{"vocab_size": 8192, "rope_base": 10000.0, "init": "uniform", "optimizer": "ademamix", "batch_tokens": 65536}
Each number is 128 + 24 x the weight over the matrix's rms, rounded and kept within 0 to 255. Layers, rows and columns count from 0.

# layer 2 MLP gate, 1024x384, rms 0.0286, rows 541-575, columns 320-383
[[120 152 104 116  93  97 120 152 113 140 156 142 168 110 105 121  87  86 132 160 105 104 130 160 144 136 108 106 117 119 167 143 176 132 173 130 110 145 151 154 121 117 153 125 138  81  63 177 137 151 148 135 104 128  92 144 108 130 158 133 129  76 118 161]
 [114 153 140 102 141 179 128 141 104 136 100 110 140 141 110 116 135 135 113 121 138 140 109 165 111 148 168 150 142 100  90 128 135 131 128 156 144 110 139 148 190 115 111 126 118 196 128 140 155 169  93  90 106  99 155  73 138 181 141 140 156 123 166 103]
 [103 107 157 141 107 119 110 148 111  69 168 118 105 150 121  97 134 125  99 104 155 143 136 128 117  85 161 108 100  97 116 110  83 143 106  82 185 104 114 121 159  95 190 122 158  99 152 157 179 164 142 138 109 120 105 136 148 156 125 161 134 147  78 120]
 [ 91 119 146 127  90 122 148  88 123 142 103 106 142 134 110 109 128 132 103 114 118 157 138 134 139  92 147 125 159 122  86 167 127 164 137 138  93  83 102 167 169 134 150 132 138 170 125  93  70 111 116 153 129 104 109  98 149 128 114 182 120 105 130 135]
 [108 132 116 156 139 125 128 115 134 133 136 135 147 133 115 112 148  97 143 144 108 128 153 158 100 147  78 142 120 165 110 122 146 144  81 137 121 125 116 147 106 116 159 145 117 138 133 124 144 148 123 178 112 153 140 144 100  97 133 100 104  84 128 120]
 [ 93 118 150 136 109 159  98 138 139 117 109 150  77 148  71 104 136 163 122 138 145 116 152  97  98  97 120 129 100 122 121 167  92 156 158  96 168 148 120 122 113 150 173 165 200 115 124 155 123 160 102  85 158 140 116  84  99 106 136 156 123 147  89 125]
 [120 141 141 150 130  97 104 125 110 134 140 100 131  84  91  88 132  89  97 135 129  96 153 126 151 105 134 171 140 139 119 166  87 119 153 112  78 133  95 120 127 142  91 155 148 119  96 104 143 125 126  95 114  82  96 108 144 119 163 107 142 150 116 148]
 [148 168 129 165 122 122 134 130 163 162 135  74 154 171 126 136 111 136 143 137 126 140  97  89 149 100  69 139 124 126 118 128 142 134 123 160 145 122 188 141 117 163 125 121 136 166 141 134  94 123 126 113 130 119 158 150 106 107 158 135 141  91 126 157]
 [148 124 110  92 105 133 189 113 108 138 182 110 146 107 139  95 156  97 124 125 127 135 103 143 162 116  97 106 120 100 124 142 120 125 127 144  82 124 130 109 117 108 118 120 117 149 122  94 100 134 111 126 162 133 158 107 161 155 145 115 113 129 144 162]
 [123 114 143 120  93 152 126 169 122  78 140  61 123 115 181 139  96 126 122 140  85 129 129 134 145 113 133 152 139  99 142 102 120 103 106 166 125 123 129  96 149 142 102 161 118 147 134 103 107 128 124 169 163 139 110 115 143 171 119 147  94 145 142 124]
 [ 79 165 118 108 122 147 154 119 124 148 153 113 157 137 166 115 129 117 111 153 148 113 111 154 148 168 120 146 135 140 132 125 125 162 135 117 133 134 103 117 131 132  88 153 118 111 134 129 110  86 144 142 137 115 147 166  71 123 152 106 118  96 156 146]
 [111 104 130  97 101 107 121 133 145 134 102  85 117 141 112 150 128 164 166 157 106 162 109 135 132 130 112 108 140  78 116 134 132 133 110 116 145  79 123 158 124 117 122 140  96 130 142 161 139 142 125 101 165 160  90 142 141 149 114 135 108 112 124 125]
 [ 95 146 122 126 189 116 116 126  97 148 140 121  80  95 102 131 157 108  97 120 153 127  99 138 141 140  97 101 102 126 145 103 133 145 162  99 137 113 128 135 162 150 122 122 101  82 129 101 114 124 133 118 141 145 143  94 143 142 189 105 137 128 121 164]
 [172 151 132 151 142 162 114 109  88 144  88  92 118 115  93 129 165  98 116 127 133 117 150 132 175 113 143 121 122  99 128 137 106 142 148 159 109 158 109 183 124 128 143 108 124 127 131 150 166 201 140 116 137 114  94 129 169 122 132 136 150 125 134 116]
 [152 121 132 135 122 123 126 117 131 118 165 113 139 133 118 121 135 173 145 131 111 140 177 149 154  86 126 155  91  93 126 217 143  81 142 168 140 100 167 159 131 147 139 128 117 162  97 100 100 148 165 158 119 141 121 104 145 142 126 156 117 116 167 134]
 [154 103 142  92 179 154 116 129 132 145 116 116 109 141 142 159  92 144 135 161 132 119 140 124 138 120 119 111 159 143  81 157 169  90 103 164 110 143 138 107 149 123  67 166 116 117 186 141 158 140 118 135 155 147 132 145 169 157 115 133 103 123 156 174]
 [110 124 142 178  91 112 101 139 138 105  98 156 134 148 156 138 144  92 111 183 113 122 136 142 187 139 154 138  96 112 157 144 108 133 143  90 140 141 129 108 111 136 129 126 133 126 117 166 136 125 138 122 165 130  84 117 130  72 138 126 101 144  97 163]
 [128 143 127 134 136 153 112 155 110 141 149  89  84 125 122 166  88 135 109 118 134 151 115  80 152 132 117 112  93 132 134 164 155  93 150 134 105 102 161  85 150 145 145 128 143 130 143 117  99 117 138 136  81 134 112 139 133 137  72  99 113 145 130 119]
 [151 124 114 117 103 126 188 114  91  78 162 133 108 138 109 151 127 151 138 200 144 131  90 141  80 140 152 115 128 162 116 143 126 135 160  78 169 123  85 121  98 107 139 140 142 117 154 160 130 144 117  81 126 147 112  94 131 122 156 164  83 108 125 125]
 [159 154 132 127 116 111 119 100 178 139 143  95 135 144 100 114 155 184 111 159 159 112 151 124 119 139 122 116 114 107 123 119 140 129 152 131 115 132 116 167 123 129  93 160  99 100 104 145  85 110 116 117 112 131 152 143 153 113 131 115 106 158 151 102]
 [103 101  94 114 132 105 170 108 125 138 139 112 135  85 122  91 151  99 130 172 134 154 131 133  83 160  89 115 129 153 127  89 124 170 124 149 158 184 130 147 120 132  90 159 116  98 120 134 106 101 155 119 140  87 145 134  99 112 114  81 112 136 152 157]
 [120 133 137 126 121 126  90 147 158 119 138 150 133 121 100 130 159 125 149 122 202  98  90 182 162  80  88  78 104  94 148 132 133 147 131 141 122 177 163 140 139 124 147 128 153 130 137 182  95 143 129 150 137 121 118  73 144 127 183 139 116 109 159 107]
 [142 118 161 132 108 119 129 157 155 102 113 145  96 110 122  97 104 152 111 143 115 133 108 122 116 123 128 159  92 100 109 143 134  87 146 110 164 165 152 117 180 109 130 148 123 151 152  83 114  98 132 106 100 116 153 127 109 152 133 124 144  93  77 156]
 [105 118 101  80 104 143 179 119 156 136 128 144 126 128 145 100 168 115 101 191  63 116 122 147 109 121 137 129 109 171  94 158 159 118 113 162 113 161  91 115 171 131 140 141 104 150 110 132 138 130 104 157 160 122 103 143 165 179 135 102  98 101 120 168]
 [143 165  98 117 114  97 179 106 143 146 136 130 135 146 143 105 137 106 134 141  80 156 118 100 133 119 139 140 136 125 150 106 158  68 122 167  72 124 108 135 106 155 107 146 117 136 141 100 106  94 156 128  92  90 125 125  92 163  94 142 135 120 130 114]
 [154 112 143 122 131 135 127 125 176 117  59 132 157 121  91 128 157 163 119 140 120 153 101 120  81 131 132 169 141 123  77 107 118 103 170  91 130  97  85 141 161 120  99 121 122 152 168 165 144  98 155 125 138 129 131 118 122 151 128 130 127 138 124 121]
 [100  72 133 103 176 122 161 160  99 139 134 124 129 142 154  90 157 145 134 103 157 109 154  92  69  95 125 173 175 108 149 153  97 112 118 145  86 157 115 121 145 105 107 160 175 122 137 149 106 120 151 158 138 155 118 134 152 152 144 139 131 144 133 146]
 [155 140 146 169 120 108 134 115 100 165 115 131  95 138  82 140  87 163 144 138 106 117 143 130 140 127 125 108 129 109 120 134  84 149 133 110 120 110 146 135 109 106 142 150 137 154  93 149 134 148 119 138 155 159 107 151 113 161 124 135 120 116 114 144]
 [172 100 165 137 118 132 139 176 152 106 157 116  56 169 150 110 120 134 172 165 115 120 100 115 124  72 172  84 182 106 135 114 165  85 161 112 143 111 102  85 154 164 103 127 101  86 100 133 110 110 119 143 167 107 121 141 133  86 129 142 129 162  89 150]
 [120 114 115 151 185 178 112 143 125 158  98 125 121 127 133 116 101  92 140 156 157 101 131  84 118 122 159 105 153 153 152 124 113 105 126 114 171 135 150 151 136 158 140 156 117 124 110 176 132 104 131 141 111 102 111 148 137 110 129 127 118 126 133 125]
 [151 139 122 139  97 159 129 113 142 148 116 142 157 141 126 113 145 167 165  90 143 145 139 129 108 109  76 130 142  89 111 161 170 132 119 102  98 139 132 123 161 125  89 143  94 164 143 161 104 133 138 141 143  93 130 116 125  89 138 134 153  93 101 156]
 [111 137 111 159 150 167 114  84 106 154 138 109 112 143 112 148  81 117 161 164 111 155  91 139  95 148 112 119  82 152 151 175 108 158 112 117 101 149 119 135 107 104 103 115 117 124 102 141 112 155 138 114 139 169 121 173  87 123 111 124  96  92 121 141]
 [165 116 143 116 151 150 135  90 139 130 132 136 181  93 145 124 146 147 169 136 121 136  69 140 126 126 124 109 112 121 123 149 184 157 166 125 143 140 105 105 155 113 124 149 130 136 142  91  69 117  96 111 108 145  77  86  94 148 122 121 131 134 136 135]
 [135 142 111 145 123 134 126 137 109 128 127 146 141 122 171 160  95 153 100 146  86 137 108 148 110 129 147  81 163 102  97 166 139 131 143 158 143 140 151 146 111 152  75 121 118 141 134  97  98 119 140  95 100 111 123  83 109  89  85 137 114 123 135 131]
 [114  87 129 122 161 137 140 139 102 140 126 125 114  80 158 140 153 102 140 125 151 118  97 140  55 145 102 153 108  94 156 102 135 159 145 148 145 158 127 117 143 137 129 156 181  91 133 146 146 174 111  92 114 138 132 129 114 159 117 140 128 121 118 148]]
# layer 2 MLP up, 1024x384, rms 0.0269, rows 541-575, columns 320-383
[[131 127  96 107 137 104 128 152 107 120 114 127  78 105 150  85 145 137  84 135  98  95 114 105 131 113 139 112 125 159 122 122 125  96 128 181 107 154 104 130 102 147 156 109 134 161 119 138 137 125 162 108 137  86 126 116 154 128 114 107 136 134 107 121]
 [134 127 150 127 123 150 122 121  95 134  69 118 119 161  87 115 126 110 165 120 157 118 137 132 131 164 154 140 152 124 153 111 117 157  98  89 144 111 152 168 152 140 145 164 146 163 115 114 172 140  84 130 146 136 111  89 108 120 177 140 184 142 149 130]
 [127 156 125  96 135  86 126 126 139 146 120 148 120 125 144 119 101 103  84 149 173 137 118 151 138 103  89 136  92 164 133 128 144 115 108 145 153 147  74 176 148 150 131 132 118 115  95 135 114  97 116 133 134 138 141 142 101  96 128 111 151 128 109 138]
 [124 154 120 131 148 144 122 113 103  96  88 162 126 101 131 140 123 110 163 149 126 117  91 167 191 141 122 121 140 132 134 103 117  95 132 132 139 153 129 131 173 152 154 142 115 101 163 182 132 118 144 121 111 162 123 122  99 102 131 125 127 104 119 149]
 [112 111 159 140 160 118 119 135 161 129 143 150 126 124 129 127 137 120 131 148 149 126 130 117  86 151 114 134 135 137 143 127 153  81 114 107 153 125 122 127 129 122 115 148 114 124 123 158 125 145 176 138 135 143 116 153 124 142 128 112 132 120 137 124]
 [111 118 121 127 121 146 182 119  83 112 154 126 146 165 118 172 108 160 139 111 137 114 123 167 133 139 130 168 145 103 121 107 126 114 158 164 143 140 121 139 127 129 110 130 130  95 133 131 138 112 134 117 175 136 167  96 119 140 116 115  87  86 123 142]
 [135 169 136 114 114 177 123 157  99 134 131 142 132 138 129 146 128 126 192 122  94 150 120 136  90 146 133  85 143 154 121  70  98 156 131 145 161 136 102 137 165 122 131 102 123 142 116 135 114 145 100 138 195 164 144 127 121 150 127 123 145 134 101  97]
 [ 92 147 131 156  84 126 145 106 119  79 122 176 120 153 144 125  74 135  98 139 147 146 136 140 123 117 113 149 127 144 108 131  98 136 108 172 165 131 131 114 139 149 107 110 117 130 131 124 134 125 157 133 130 106 104 123 130  99 162 107 154 136 130 136]
 [ 79 101 115 116 139 129 135 125 129 108 141 133 131 103  88 157 166 110 117 131 109 100  90 127 125  95 151 121 135 188  86 137 104 183 136 163 127 150  96 118 109  95 124 144 135 146 159 121  97 127  88 142 138 149 117  71 102 153 140 128 112 152 158 126]
 [111 160 129 120 114  97  95 132 150 124 126  86 143 141 128  93  82 133 146  93 135  93 146 111 150 130 114 151 144 130 122 104 149  89  94 147 150 115  82  97 138 154  94 119 124 161 142 103 138 152 120 122 108 106 126 137 178 136 151 149 125 155 141 133]
 [200 107 151 139 150 144  99 148 120 127 133  78 117 150 162 155 160 130 146 107 141 123 119 154 130 147  96 117 144 129 132 118 148 152 133 110 110 137 130  99  94 178  78 117 109 166 127 129  90 151 126 125  82 121 118 139 118 137  81 171 132 136  76 105]
 [119 134 137 118 114  97 136 166 116 155 104 141 121 155 148 132 126 144 122 120 130 117  76 158 115 118 141 137 124 121 125 121 116 118 122  92 153 122 132 128 101 118  88 135 122 152 145 120 172 115 128 109 156 136 108 173 103 134 133 114  85 129  98 121]
 [107 163  87 112 152 127 160 154 136 140 124 167 176 170 181 109 117 110 135 137 126 106 135 126 164  90 129 118 139 137 157  99 128 141 132 199 139 131 152 127 135 119 172 142  96 128 127 123 113 139  90 140 129  73 102 151 155 124 143  93 110 125 140 167]
 [159 118 155 136 115 132 121 105 132 137 139 153 117 136 109 162 124  88 164 101 170 137 172  93 116 112 127 118 159 118 146 150 164 118 151 101 136 112 175 146 167 136 152 122 137 167 120 161 157 165 127 131 119 103 162 104 153 121  84 107 107 118 105 141]
 [ 91 129  71 125 157 131 137 105 139 113 110 129 113 177 132 143 153 149 135 129 152 107 143 153  93 126 158  83 101 105 188 152 158  69 153 185 155 161 157 149 108 109 122  82 111  97  46 129 149  97 157 132 117  92 108 110 102 103 104 118 137 171 137 144]
 [163 143 129 117  98 143 112 162 125  88 158 131 167 104 162 174 112 141 154 130 125 100  95 116 131 131 110 100 126 113 167  85 120 121 181 152  96 125 148 138 102 147 152 141 131  84 126 131 132 136 123 162 168 129 175 122  84 114  90 163 133 147 140 107]
 [117 138 129 182 146 137 146 116 107 153 118 139 107 136 148 111 142 153 138  91 142 171 116 106 184 165 141  99 121  84 133 137 167 153 119 111 164 124 130  96 144 122 156 147 126 105 119 110 141 140 132  92 112 129 108 152 156 119 102 115 159 154 148 107]
 [165 159  98 148 160  96 124 167 107 148  83 165  83 109 151 129 138 149 152 111 169  80 121 135 134 147 102 121 131 152 122  89 144 150 138 143  97 126 102 161 151 142 141 158 108 103 101  96 122 101 119 113  93 129  87 113 152 111 130 136 107 105 137 104]
 [179 103 135 128 134 121 168 133  95 129 108 160 146 149 159  84 158 111 122 113 113 124 110 129 134  93 116  88 164 170 147 152 151 117 139 154 136 129 173  92 146  95 184 162 156 100 100 115 168 115 133 128 149 148 117 131 156 152 143 142 109 145 150 120]
 [ 69 110 143 130 100 142 167 156 140 140 112 128 117 102  88 167 118 105 124 119  75 177 170  96 135 112 103 112 138 126 147 127 168 174 111  93 128 128  93 114  96 106 141 115 100 118 126 129 157 130 122 151 103 136 159 109 117 151 142 118 117 145 147 128]
 [112 108  98 135  91 112 136 102 167 179 137 133 144  74 146 117 126 144 104 129 153 136 147 146 125 122 112 159 162 144 141  98 146 130 189 142 184 132  90  79 104 128 131  78 114 144 107 139 122 156 149 135 128 151 110 128 165 134  75 148 111  99 101 133]
 [ 85 132 122 102 136 111 139  97 138 157 124 128 142 147 131  81 139 140 144 135 141 133 129 125 138 110 119 101 173 135 102 124 112 106 118 124 142 162 101 117 125 157 147 120 113 136 128 147 108 102 183  95 168 121 143 137 144 106 111 102 133 154 166 140]
 [112 125 110 125 142 138 137 118  99 127  96 125 111 141 140 125 115 108  99 132  71 115 137 102 147 149 132 125 128 124 154 171 105  87 126 122 144 118 171 111 113 151 147 118 166 141 146 115 161  98 111  71 117 155 143 137  82 135 104 125 151 143 107 109]
 [109 135 172 146 124  95 114 119 154  90 145 131 102 104 179 104 141 158 128 121 143 147 103 101 128 126 116 107 116 140 133 103 129 123 170 142 105 127 151 153 116 142  97 166 165 152 144  82 145 149  85  89 124  90 114 150 136  89 118 106 119 145 194 109]
 [156 183  90 142 166 120 133 115 147 115 138  84 143 144 122  83 161 122 114 129 148 118 134 109  93 120 159  97 125  77  95 133 161 153 111  84 150  99 141 162 104  87 123  60 136 120 123 128 153 134 158 130  96 133 132 138 144 134 140 135 118 142 110  90]
 [107 131 128 137 112 114 145 155 119  95 155 183 142 145  74 105 163 131 109 135 135 137 106 117 100 135  95 170  74 143 119 102 105 101 135 138 132 115 150 130 129 119 129 115  98 151 142 142 191 131 129 101  87 103 137 138 122 107 112 115 127 108 134 181]
 [110 143 120  85 108 143 105  90 136 135 140 128 100 136 108 168 162 141 150 120 120 136 179 127 158 107 161 120 197 121 118 108 126  99 107 167 121 104 100 103 149  80 122 143 147 160 124 143 115 193  97 150 110 137 125 135 125 142 119 145 112  88 104 150]
 [131 107 147 172 129 110 124 146 131 122 138 126  98  94 119 161 114 171 103 117 143 119 145 128 159 181 140  98 137 163  68  92 157 129 135 150 127 109 136 127 131 117 121 110 132 112  93 163 130 117 129  96  84 166 161 133 117 153 132  84 172 107 175  99]
 [115 132  84 170 117 111 137 118 162 176 114 136 167 121 118 150 119  82 124 132  91 127 101  66 135  98 143 150 144 146 131 133 112 109 133 143 123 141 125 143 149 118 152 143 111  85 121 106 125 106 134 151 163  93 126  96 119 130 128  92 112 117  92 128]
 [ 65 132 110 100  78 118 145 162 160 153 129 107 104 127  96  92 153 103 145 143 146 111 121 109  99 148 110 121 116 143 142  72 127 117 119 130 129 109 104 176 142 142 138 123 167 140 159  86 122 120 154 152 133 141  98 158 158 167 134 102 123  97 140 126]
 [119 149  90 118 129 122 122 146 141 161 113 105 179 119 111 169 124 161 162 129 128 149 114 127 134 112 110 145 134 105 186 147 152 109 148 136 109 153 167 104 139 139 140 136 128 154 100 139 134 106 116 148 115 123 113 136 127 132 149 155 146 127 155  85]
 [ 96 170  97  84 139  78 131 130  79 122 137 151 139 113 171 136 161 129 102  89 164 109 137 142  94 128  96 146 135 181 162 131 156 156  98 145 119 143 109  98  88 128 120 139 169 162 107 151 108 105 152 149 122 123 137 120 153  93 136 109 153 157 142 145]
 [146 137 152 119 100 157 118  95 108 116 134 170 130 173 104 160 140 132 158 100 151 104 145  87 103 121  82  94 145  93 165 138 129 137 145 141 156 109 170 121 119  69 110 115 171 106 118 105 144 140 109 115  77 136 153 124 158  70 163 111 119 136 138 130]
 [128 108 146 109 138 144 157 139 133 123 148 149 107 134 108  92 126  93 105 126 111 108 161 123 135 124 123 157 141 123 126 117 125  90 115 116 128 137 124 121 103  94 168 149 143  90 177 100 171 160 125 158 180 167 119 127 154 140  95 155 134 102 127 141]
 [147 121 156 100 131 118 130 112 145 135 124 155 106 160 101 136 145 102  94 121 136  93 106 137 124 100 105 112  97 150 135 146 128 117 117 129 133 170  91  98 119 100 110 115  65 167 107 101  96 104 124 134  99  84 132 110  96 155 104 161 150 145  99 114]]
# layer 2 MLP down (transposed), 1024x384, rms 0.0232, rows 541-575, columns 320-383
[[145 128 150 145 154 125 159 149  99 107 113 124 127 113 117 124 147  91 181 140  97 143 144  76 121  70 158 135  89 116 135 118 143 137 103 149 133 138 130 106 105 160 184 146  94 122 117  80  76  98 144 154 138 111 118  97 115  80 126 117 142 132 153 147]
 [166 106 175 155 148 112 127 119 130 108 101 123 137 128 166 153 126 130 130 119 130 156 141 145 119 139  81  80 126 135 136 155  78 139  91 105 163 149 152 101 133 120 102 129 156 104  90 170 108 133  73 166 150 151 115 130 138  87  98 151 113 119 118 130]
 [133 114 123 159 117 106  88 157 134 123 111 134 192 157 157 155 173 179 107 139 143  74 150 136 194 121 126 119 121 143 138 133 174 116 110 135  85 146 132 131 151 103 121 194 112 127 124 118 141 105 142 164 169 116 158 151 117  97 125 131 116  78 162 106]
 [ 89 125 109  95 151 117 133 131 130 101 132 164 137 126 134 123  95 161 143 136 119 134 133 134 125  90 153 110 144 141 139 142 113  91 108 130 127 107  94 134 134 178 134 128 108 130  94 142  85 131 113 135 133 119 153  71 113 130 161 163 103  86 141  98]
 [126 138 121 129 138 112 140 137 113 101 148 144 125 143 113 113 129  91 130 133 121 156 133 137 152 140 129 166 140 170 117 143 120 126 104  78 123 114  79 130  93 111 171 124 120 135 123 123 153 139 120 122 124 137 117 126 128  99 156 106 145  83 120 111]
 [108 175 161 139 165 145 117 147 146 150 135 139 143 126 109 106 115 134 177 139  95 141 136 114 105 107 170 168 135 106 131 135 114 137  89 153  84 118 108 118 150 153 149 135 125 127 128 123 119 140 173 126  60 122  94 140 136  89 121 138 123 130 102 153]
 [ 92 145 102 104 121 100 131 142 137 142 117 123 135  77 126  80 102 123 126 129 167 119 129 143 111 151 118  95 165 135 124 148 119 127  81 164 144 143 126  92 122 141 127 142  88 172 100 104 110 152 104 136 126 132 152  93 143 137 151 147 165 147 116 141]
 [115 175 118 126 126 127 156 153 119 113 130 104 116 146 166 127 137 153 133 129 128 114 149 178 146 170 134 134 113 142 127 145 117 107 138 120 148  78 120 138 124 106 155 159 174 107  85 128 130 107 122 159 128 139 121 129 134 116 101 158 107 140 148 142]
 [129 140 124 115 120 134 121 116 147 130 135 168 149 133 110 147 118 139 148 121 143 162 140 116 127 116 164 149 163 145 137 148 187 106 119 129 169 123 162 156 148 138  84 126 121 135 106 178 124 161 104  88 147 140 102 108 108 141 117 148 170  97 168 123]
 [146 183  69 144 151 149 102  92 137 158  71 147 131 132 100 110 140 132 112 136 176 113 109 176  99 144 112  90 169 147 102 129 165 108 129  55 156 149 107 113 102 101 164 131 161 144 135 113  74 146 141  95 126 118 130 122 130 127 136 138 150 123 173 128]
 [133 130 135 122 112  99 113  73 164 116 164 169 166 114 128 116 123  94 173 146  96 122  86 128 121 145 117 138 118 126 128 154 117  97  85 190 138 159 114 143 154 132 125 131 100 100 155 112 156 119 122 116  98 138 134 152 106 160  93 148 136  67 114 140]
 [142 124 126 121 166 137  96 163 116 108 144 162 155 136 140 138 122 117 127 124 171  94  82 135 111 116 141 144 109 148  88 148 147 109 146 115 134 125 120 116 118 131  61  85 123 135 140  82 149 106 109 145  91 127 125 133  96 150 140  96 109 120 138 153]
 [136 120 136 122 154 120 137 153 179 122 143 190 182 128 131 127 171 164  86 115 110 116 141 116 128  94 119 126 101 174  79 121 162 100 155 107 128 109 151 131 118 114  57 124 127 146 192 118  71 176  97 128 142 151 117 145 145  94 102 131 145 141  88 128]
 [111 142 109 133 176 126 122 154  94 122 164 139 121 143 128 102 144 103 111 106 151 128  92 134 140  99 149 115 166 116 146 129 155 127  90 148 117 143  85  93 148 143  99 111 156 105 130 148 125 123 108 108 154 116 139 120 169 109 160 116 126 137 124  77]
 [ 91 175 102  98 138 134 153 137 134 123 153 111 165 183 122  93 123 120 130  84 146  99 167 139 134 108  98 144 101 131 116 116 148  47 128 132 118 178 134 135 118 146 153 163 112 125 129 126 151 112 141 110  79 119 137 123 169 157  96 173 115  94 106  82]
 [151  91 144 112 119 139 127 107 144 160 113 114 145 154 129 111 110 103 189  84 132 134 155 112 131 106 129 121 176 137 122 155 130 140 167 123 159 154 116 134 124 114 130 114  89 116 170 150 151 153 157 104 142 120 159 165 129 133 129 132 111 136 110 122]
 [121 147 145 141  87 115 147 126 155 149 109 134 107 116 111  69 132 131 122 154 102 131 127 158 116  95 165 147 131 115 144  94  77  85 151 132 113 161 128 121 113 160 137 139 106 119 116 131 150 165 135 128 158 121 114 108 132 119 117 156 139 133 106 110]
 [114 128 111 121 105 128 209 103 119 137 123 103 112 119 148 169 128 163  99 118 114 155 146 152 130 118 161 119 107  79 116 110 138 130  88 140 125  99 118 112  97 114  79 106 113 138 136 126 113 120 107 133  84 123 107 149 139 177 110 155 149 129 150 155]
 [136 142 114 139 157  98  96 115 108 163 136 136 102 172 132 121  65 150 142 122  92 149 143 101 145  83 139 164 120 119 115 160 109 112  69 124 136 126 125 123 120 145 137 120 103 138 157  75 118 132 143 139  97 153 125 100 123 124 148 160 116 148 112 104]
 [106  88 128 118 122 145 138 120 114 162 154 119 144 134 118 118 104 123 127 129 103 121  61 103 104  84 133 105 172 144 108 112 131 132 189 118  93 165  91 139 171 133 117 110 143 123 165 127 139  89 141 120 152 127 102 106 130 154 129 144 146 113 173 157]
 [ 99 139 182 121 164 136 145  93 141  86 136 104 100 136 154 145 135 117  72 151  90 142 144 168 125 102 147 129 111 124  80 132 108 127 143 138 114 144 152 131 148  93  86 154 127 116 129 165  97 107 121 130 147 144 119 148 192 137 114 125 110 112 171 149]
 [153 113 103  94 126 100 133 160 163  60 126 117 128  74 139 144 113 129  78 131  99 123 150 133 119 191 112 109  93 119 119 142 134 150 171 122 134  81 145 108 134 107 138 141  96 102 137  75 141 133  91 128 122 184 152 138 111 155 155 139 100 109 140 123]
 [132 144 118 137  91 111 144  94  92 142 154 119 109 146 122 134 111 117 190 118 139 101 119 127 163 140 178 143 102 153 157 147  98 133 168 118  94 108 122 135  78  77  97 116 136 103 109 130 101 136 138 115 114 148 114 103 126 124 142 154 121 176 166 113]
 [104 166 114  86 143 132 125 149 153 122 113 101  82 168 133 104 119 154 133  77 131 155 105 157  98 189  96 110  90 149 138 150 125 110 131 119 144 154 112 135 127 148 145 119 181 137 136 163 104 106 161 156 100  93 129 134  98 103 150 145 162 132 124 137]
 [134 200 131 119 124 119 112 142 127  94 133 103 147 119 118  97 137 118 129 115 162 130 125 125 142 179 147 109  77 109 123 121 121  87 119 118 127 101 142 126 133  95 108  87  99 132 134 105 128 147 135 139 112 102 154 182 100 116 118 131 125 114 103 117]
 [155 133 167 121 108 123  90 114 125 148 149  96 121 128 161 126 122 155 132 128  91  87 138 118 127  85 175 129 137 127 134  83 114 157 143 143 125 106  68 113 131 131 133 140 177 146 126 101 133 130 128 134 180 143 115 136 122  91 139 113 141 148 137  88]
 [116 127 165 178 109 164 140 125 130 143 126 168 140 103 111 119 121 130 109 127 156 113 135 158 145 189 191 162 128  96 116  98 115 134 136 154  84 109 152 167 147 137  94 124 127 136 133 149 124 151  93 126 125 144 121 114 114  96 119 111 132  99  95 143]
 [138 103 116 116 145 127 137 106 149 116 130 133 178 101 108 139 104  80 138 141 166 149 134 161 108 131 164 122 118 159 100 102 123 105 120 169 102 142 117 161 173 111 138 131 107 148 141 124 151  93 109 114 116 120 194 146 110 137 141  92 128  90  95  75]
 [167 130 114 129  85 120 149 109 115  73 115 108 121 120 146 116  97 131 175 155 125 165 134 144 156 177  89 130 132 104 121 123  70 146 108 109 118 164 116 173 122  86 155 132 104 139 149  93 138  71 135 108 135 101 123 137 139 127 164 123  83 132 128 100]
 [116  94 107 143 120 103 131 100 160  86 136 161 139 115 146 146 114 118 147 123 153 149 121 121 113 109 144 149  73 114 140 108 117  83 137  92 113  93 142 144 123 104 104 165 164 127 171 113 154 148 112  84  87 125 166 118 128 116 163 134 118 171 148 139]
 [128 135 123 116 121 140 138 120 118 104 128 123 198 108 145 169 128 131 155 109 123 128  93 104 162 122 108 101 140 158 141  95 110  98 136 101 130 155 128 113 116  80 120 163 123  70 107 148 152 106 108 127 127 114 121  96 123 135 143 126 120 114 160 154]
 [157 109 131 115 139 156 161 135  95 143 129 124 131 122 139 124 133 145  65 111 142 134 104 111 106 119 177  89 139 157 101 162 120 127 193 158 152 134 138 135 142  82 130 100 116 139 130 130 122  96 134 103 122 148 176 135 110 140 140 100 125 175  90 105]
 [107 147 152 107 173 106  97  78 127 107 123 186 104 165 102 114 144 145 150  76 190 100 164 136 120 122 110 130 165 150 147 139 122 133 137 157 163 145 153 143 130 152 146 130 166 156 120 120 151 137 136  93 150 123 130 136 185  81 159 121 138 115 131 128]
 [113 110 158 138 119  78 102  78 137 135 166 114 119  98 120 148 172  93 146 122 119 127 145 121 109 155 103 107 127 139 108 146 124 146 107 118 111  93 149 152 135 102 147 147 154 118 137 147 122 151 108 152 174 152 110 138 117 123 146 137 114 142 131 155]
 [149 107 162 131 154 108 156 147 142 140 125 150 139 160 159  91 156 160  96 147 168 110 109 139 122 106 111 139 117 123  69  98 115  83 156 100 145 129 127 141 128 136 128 165 118 147 123 150 128 125 133 111 156  63 132  87 173 133  97  92 141  82  88 139]]